From a checkpoint of a small transformer trained on Wikipedia.
Architecture: RMSNorm before each block, no biases in attention or MLP, untied embeddings, normalized queries and keys.
Training: a variant of Adam for these matrices, 701M tokens, 14340 steps.
Each number is 50 + 10 x the weight over the matrix's rms, rounded and kept within 0 to 99. Layers, rows and columns count from 0.

# layer 11 MLP up, 1024x448, rms 0.0618, rows 761-770, columns 112-223
38 46 46 58 40 49 37 59 43 55 64 40 56 44 38 49 49 47 49 34 29 57 42 48 70 49 47 65 36 39 48 53 41 53 57 47 37 46 41 50 79 49 42 61 73 53 56 51 35 39 28 58 40 57 48 43 52 57 46 47 50 62 61 44 43 50 36 56 53 50 72 52 37 47 43 43 58 55 71 41 41 50 56 58 61 41 52 42 46 37 47 63 52 63 62 48 48 58 54 62 54 45 46 76 52 43 51 47 61 53 49 55
62 60 50 47 57 40 49 45 53 51 48 51 48 43 53 52 40 43 59 52 38 54 55 46 54 32 53 57 57 50 62 53 62 53 49 47 48 53 60 59 61 47 52 51 69 53 64 50 39 50 53 47 54 50 38 37 40 28 43 39 47 42 43 56 47 69 45 38 60 49 57 42 76 54 52 45 35 57 39 54 61 53 64 53 52 48 54 61 50 51 52 43 53 61 57 53 57 36 34 59 34 57 48 35 55 58 57 42 35 49 34 36
43 55 31 45 39 40 63 32 41 37 41 58 70 41 51 34 72 45 50 52 67 52 55 54 61 46 63 62 30 39 57 65 71 47 47 31 56 47 51 51 49 63 54 49 47 64 53 54 44 66 53 33 47 60 43 49 47 43 58 47 44 61 51 53 62 39 53 38 44 50 55 27 45 42 53 62 07 36 53 50 69 65 52 63 56 57 40 44 48 37 54 44 57 77 64 48 62 33 46 49 44 36 41 60 52 59 51 65 49 48 82 59
44 54 58 50 45 45 42 52 57 54 44 50 51 44 36 45 43 51 37 40 76 53 54 45 53 40 54 53 57 55 46 39 41 44 49 32 57 39 44 47 47 43 56 30 49 39 62 60 42 54 54 53 42 46 57 55 52 31 64 38 48 54 45 50 27 41 51 43 45 57 41 34 60 43 48 59 44 43 43 43 61 41 40 45 41 47 55 51 50 54 57 47 40 43 50 45 48 43 37 46 68 40 44 47 63 57 65 40 42 48 48 51
49 51 52 58 58 51 37 52 68 67 40 44 48 42 56 34 53 62 47 42 60 44 40 53 58 45 41 67 53 66 55 37 61 41 52 51 44 65 41 60 45 69 50 52 58 46 64 39 60 42 43 48 66 53 36 45 50 43 53 38 84 54 48 51 36 51 63 47 37 45 52 60 42 61 40 56 57 40 39 47 68 41 43 62 48 61 49 15 44 53 55 30 56 56 37 45 39 37 34 50 59 44 53 44 37 55 25 51 56 63 60 47
47 25 46 53 46 53 48 58 50 55 52 53 47 63 43 58 63 56 61 61 58 54 46 25 54 52 43 64 51 51 64 52 73 61 39 66 45 65 42 48 47 60 33 60 43 50 48 42 54 49 61 57 31 54 57 54 35 41 63 37 50 41 50 37 36 68 50 45 64 43 61 45 63 51 63 48 66 56 32 53 54 60 46 28 63 59 51 33 47 65 46 60 55 67 45 59 58 59 59 61 50 45 61 34 64 43 60 27 48 53 49 35
57 60 51 53 32 49 29 57 38 62 48 43 49 53 64 50 55 51 58 44 49 51 53 63 36 51 39 50 34 39 54 44 56 50 50 50 58 42 41 52 63 35 47 50 42 25 38 50 42 43 69 47 51 50 49 31 52 57 42 66 54 60 64 47 62 67 55 41 62 55 59 48 43 59 50 47 46 55 54 35 52 38 56 47 47 47 38 46 37 68 43 58 70 45 57 59 46 58 47 50 34 32 44 44 60 52 57 54 39 53 51 55
50 72 46 47 43 48 37 62 29 30 48 36 55 45 56 44 63 34 56 67 50 50 47 52 52 48 49 49 36 54 57 50 44 49 57 46 49 46 55 44 63 48 52 44 37 37 43 52 54 59 40 38 55 57 61 59 60 27 66 49 39 49 41 50 41 54 49 39 53 59 65 64 47 50 60 64 39 59 61 45 43 68 45 44 55 49 63 58 57 50 37 67 69 54 49 49 60 66 52 45 39 46 47 44 47 52 49 47 50 39 54 54
61 72 61 61 41 44 74 42 41 46 46 37 69 32 56 17 54 50 52 37 53 30 41 48 49 55 50 71 38 66 58 52 61 53 46 57 58 53 52 44 62 45 64 62 61 36 54 47 58 39 31 69 33 57 44 48 54 59 52 67 51 51 60 41 54 47 38 55 59 55 44 40 43 41 56 33 45 55 43 56 50 56 55 63 28 58 48 43 40 50 63 67 60 43 47 41 40 53 57 31 61 54 26 55 49 36 32 36 59 48 51 63
64 47 40 54 53 61 51 59 40 57 44 40 59 54 36 39 64 45 64 50 54 62 45 81 61 59 38 50 51 74 71 49 44 35 53 47 51 44 55 50 55 59 36 59 44 77 37 56 44 55 66 34 49 50 54 51 60 54 56 60 40 56 55 50 42 55 50 63 53 79 44 45 55 35 52 64 50 46 42 26 53 54 56 59 46 45 67 55 49 52 48 40 57 67 56 43 43 61 61 41 65 43 59 47 42 40 31 56 47 51 62 46
# layer 11 MLP down (transposed), 1024x448, rms 0.0601, rows 761-770, columns 112-223
41 43 44 66 44 39 41 41 45 46 31 60 38 47 68 42 52 56 66 46 47 43 41 54 52 53 45 58 45 58 57 50 35 42 36 47 41 58 52 41 44 48 56 38 42 49 45 45 47 55 60 47 40 44 64 36 45 53 48 64 49 62 54 67 52 60 51 67 59 57 40 55 47 38 51 53 38 41 55 45 60 63 53 51 73 57 57 47 57 56 40 51 44 41 74 48 47 59 57 43 50 47 38 50 49 41 59 50 37 50 34 49
42 55 47 37 52 46 71 49 46 44 41 42 31 52 43 43 43 64 58 72 57 40 62 48 47 58 47 56 41 51 46 34 44 64 47 42 40 51 52 53 49 62 56 48 42 57 53 31 40 58 33 52 54 52 51 53 58 57 45 53 51 53 45 50 55 31 59 44 37 49 63 55 34 51 50 45 63 45 63 45 43 49 45 67 52 61 46 35 55 42 47 60 56 55 32 45 51 38 65 43 52 33 55 36 54 49 52 51 55 47 63 42
55 43 64 50 33 49 54 59 39 61 50 52 57 50 54 46 48 42 54 46 43 47 72 44 30 50 63 58 38 72 52 55 43 48 49 50 58 55 45 56 50 33 56 39 49 56 60 54 68 51 51 73 71 50 44 53 61 52 39 44 46 47 54 76 25 50 51 28 49 52 33 61 55 56 52 51 52 52 47 53 56 59 56 60 61 50 44 55 31 57 62 58 65 60 40 36 58 39 55 56 26 39 27 49 55 44 41 60 29 44 49 34
59 42 58 43 57 58 59 69 48 42 54 56 49 50 50 51 63 43 43 55 29 35 63 56 45 46 61 54 51 48 47 58 53 46 60 48 47 59 54 54 58 51 60 66 42 50 31 39 58 52 40 50 48 37 50 56 49 54 52 65 45 58 52 51 77 53 54 56 50 48 64 45 50 68 44 38 52 42 51 56 42 57 49 56 37 63 43 39 57 40 43 42 47 44 51 51 48 65 53 48 32 59 36 62 49 44 46 58 75 47 52 52
40 58 50 70 39 41 64 48 51 59 49 62 54 36 56 53 46 53 48 61 46 49 67 45 37 56 48 40 51 48 43 27 69 39 33 47 51 26 49 59 51 41 53 35 63 57 46 58 60 66 52 57 39 35 47 49 40 51 42 53 47 68 49 45 64 47 58 62 40 55 32 73 39 38 59 59 43 53 42 59 43 38 46 39 37 40 57 56 55 50 60 33 59 44 47 51 46 49 67 50 62 47 50 47 54 44 62 61 52 55 41 48
59 45 53 60 29 42 59 62 60 38 30 58 45 53 54 53 41 31 50 64 54 38 63 47 51 37 62 47 45 47 70 54 41 42 45 62 51 53 45 40 62 61 68 55 51 61 57 54 49 49 45 54 46 63 48 48 59 66 60 49 43 52 44 54 55 51 47 57 38 43 50 27 46 51 47 62 33 47 36 54 48 57 33 46 39 46 54 28 52 51 55 36 53 67 50 50 43 53 41 21 51 56 49 44 56 46 50 63 50 48 44 42
46 60 73 52 51 46 62 37 62 60 55 55 48 37 35 59 69 56 53 65 58 47 64 52 49 29 52 71 57 56 49 49 40 50 44 52 57 49 64 41 48 44 65 49 48 50 60 40 47 29 24 62 59 41 45 59 47 40 52 40 51 44 49 48 46 43 34 38 45 54 46 47 51 54 48 52 63 55 44 69 44 65 55 58 61 43 58 46 54 47 54 33 32 70 47 53 38 42 37 57 31 52 50 47 50 44 45 58 47 26 57 50
53 49 75 64 42 48 48 58 57 44 44 39 56 54 48 42 54 62 28 44 39 35 43 41 62 41 42 58 51 41 49 42 34 44 43 45 58 57 49 52 56 22 47 55 58 54 46 42 64 44 58 41 60 33 40 50 41 46 42 51 58 43 48 41 41 40 44 53 40 49 54 37 48 60 65 35 53 49 42 46 56 45 50 29 48 61 46 56 41 46 45 53 30 61 52 55 48 57 27 64 47 45 50 52 63 44 59 49 44 65 53 34
64 57 43 62 38 39 70 58 30 27 50 45 51 48 48 57 54 48 57 24 54 36 38 40 54 36 43 61 69 70 48 43 33 46 39 45 70 55 53 45 53 42 58 46 58 43 39 49 49 50 31 56 35 52 47 36 58 57 41 65 56 63 60 56 66 51 53 64 53 71 57 61 26 43 48 49 43 46 31 53 37 47 51 67 55 58 42 46 27 39 65 38 47 43 49 46 52 56 35 13 57 38 43 51 41 43 51 41 57 54 63 58
51 56 61 55 34 61 34 36 50 46 55 55 50 68 52 57 50 57 57 41 61 38 75 43 39 58 48 63 62 49 39 55 43 54 43 47 60 53 38 75 46 61 59 56 42 26 21 56 47 50 57 60 75 47 57 48 45 42 46 62 52 41 65 37 33 47 77 54 55 41 52 30 44 50 58 44 39 59 59 61 41 59 51 58 45 53 34 45 62 47 33 62 45 43 55 48 46 36 48 61 67 45 48 58 54 35 41 43 61 28 49 41
# layer 11 MLP gate, 1024x448, rms 0.0568, rows 762-770, columns 112-223
48 78 47 54 43 53 46 29 46 45 54 71 43 53 68 54 41 60 57 39 62 50 48 65 48 54 62 55 45 58 59 62 38 65 43 45 68 46 54 62 49 53 36 45 43 72 59 70 53 57 50 63 52 59 41 49 50 40 61 47 57 50 50 52 61 59 54 49 50 47 41 23 47 39 24 60 44 50 45 66 48 65 59 54 55 46 52 59 51 62 47 42 36 48 52 63 44 55 56 47 47 50 51 54 61 53 50 53 52 49 51 39
43 51 35 35 39 52 53 64 48 43 68 38 52 48 57 71 42 51 61 56 52 46 25 47 64 49 49 58 44 50 33 45 43 45 39 46 42 44 52 39 41 29 39 55 40 38 79 34 60 43 50 61 50 49 54 44 43 48 53 45 46 44 13 49 40 53 41 40 53 64 46 52 60 50 48 70 53 66 37 58 37 51 55 55 43 56 46 55 38 41 46 67 42 41 55 45 58 46 59 67 54 35 38 53 32 52 48 52 27 43 44 74
53 34 47 50 44 44 62 76 40 53 35 37 49 51 47 45 70 59 42 54 47 57 49 50 46 44 57 53 51 62 54 54 45 37 51 45 46 52 61 52 60 47 56 64 39 36 46 29 40 46 48 50 35 40 45 57 51 46 42 71 37 63 53 50 59 44 70 46 64 42 52 55 38 59 52 47 47 39 49 63 44 48 53 51 60 47 51 42 55 41 41 50 63 47 51 46 40 55 55 43 45 47 68 72 56 47 35 60 73 47 59 37
44 57 39 48 37 35 63 54 62 54 54 52 51 59 54 45 42 51 39 27 51 51 38 58 64 54 44 59 45 38 66 60 44 26 49 65 60 82 53 59 61 52 50 27 58 55 53 42 57 50 51 51 45 39 38 51 44 43 44 57 58 46 53 40 57 52 51 61 70 56 37 55 55 50 57 50 42 41 45 43 55 52 56 33 44 55 47 54 50 42 46 56 50 47 59 63 60 49 40 47 59 45 60 49 51 40 59 58 45 56 51 47
50 59 34 52 47 41 42 54 36 39 46 44 51 53 72 70 53 47 66 58 59 45 54 45 46 60 52 50 39 61 47 44 54 60 45 57 70 34 50 66 59 67 66 43 49 39 63 37 45 62 28 56 51 65 61 35 39 61 57 43 69 63 50 64 42 49 47 55 43 42 40 33 64 33 45 84 67 67 38 47 36 63 41 49 39 49 50 42 47 55 48 68 43 38 54 44 50 43 59 52 51 39 32 49 58 57 48 48 53 41 43 49
63 59 49 61 58 53 30 47 50 69 50 34 53 57 54 46 52 59 62 46 35 38 53 49 54 49 68 47 34 51 54 45 58 48 39 64 62 56 52 43 48 45 51 29 48 48 47 35 51 62 60 56 45 41 55 48 37 58 55 47 58 42 50 61 44 59 60 54 60 40 59 48 54 66 36 60 39 48 71 61 56 55 51 41 47 61 77 56 26 63 60 51 58 44 46 45 48 41 53 39 40 36 52 52 67 52 42 54 66 56 46 42
30 59 34 47 68 52 43 39 56 56 48 53 49 42 58 76 54 35 68 49 34 57 41 52 48 53 49 51 42 62 55 47 49 50 44 52 36 51 58 40 53 57 44 41 58 43 50 44 49 51 42 56 52 51 44 39 62 44 46 53 44 61 47 50 71 60 50 37 62 38 53 41 49 51 32 58 49 50 49 40 51 52 48 66 48 36 55 47 55 70 39 54 70 55 43 48 54 54 65 44 45 69 40 47 38 40 39 63 50 45 39 40
54 58 48 46 41 47 43 46 42 64 49 38 51 45 57 43 55 59 50 48 58 56 64 38 50 36 27 59 40 66 51 50 54 44 37 53 69 49 54 46 40 67 45 54 54 50 55 48 71 40 48 53 52 36 61 56 40 49 53 50 51 38 45 63 36 53 55 48 47 52 45 41 56 51 48 62 48 51 41 59 48 67 67 44 65 47 54 48 51 38 40 53 51 59 53 47 55 29 43 43 57 50 40 46 56 55 42 40 58 55 51 47
49 50 38 49 46 37 53 57 51 44 43 40 51 15 63 46 45 30 50 53 57 47 26 54 38 74 40 38 59 56 62 59 39 39 43 55 55 39 38 27 69 54 52 46 55 52 48 53 54 65 45 56 41 43 51 40 52 63 57 37 42 40 47 54 55 44 60 39 61 51 47 57 49 34 37 47 70 84 47 53 61 44 35 35 31 49 37 51 45 67 39 37 71 58 49 39 51 38 35 46 43 38 58 53 40 58 61 39 68 45 52 57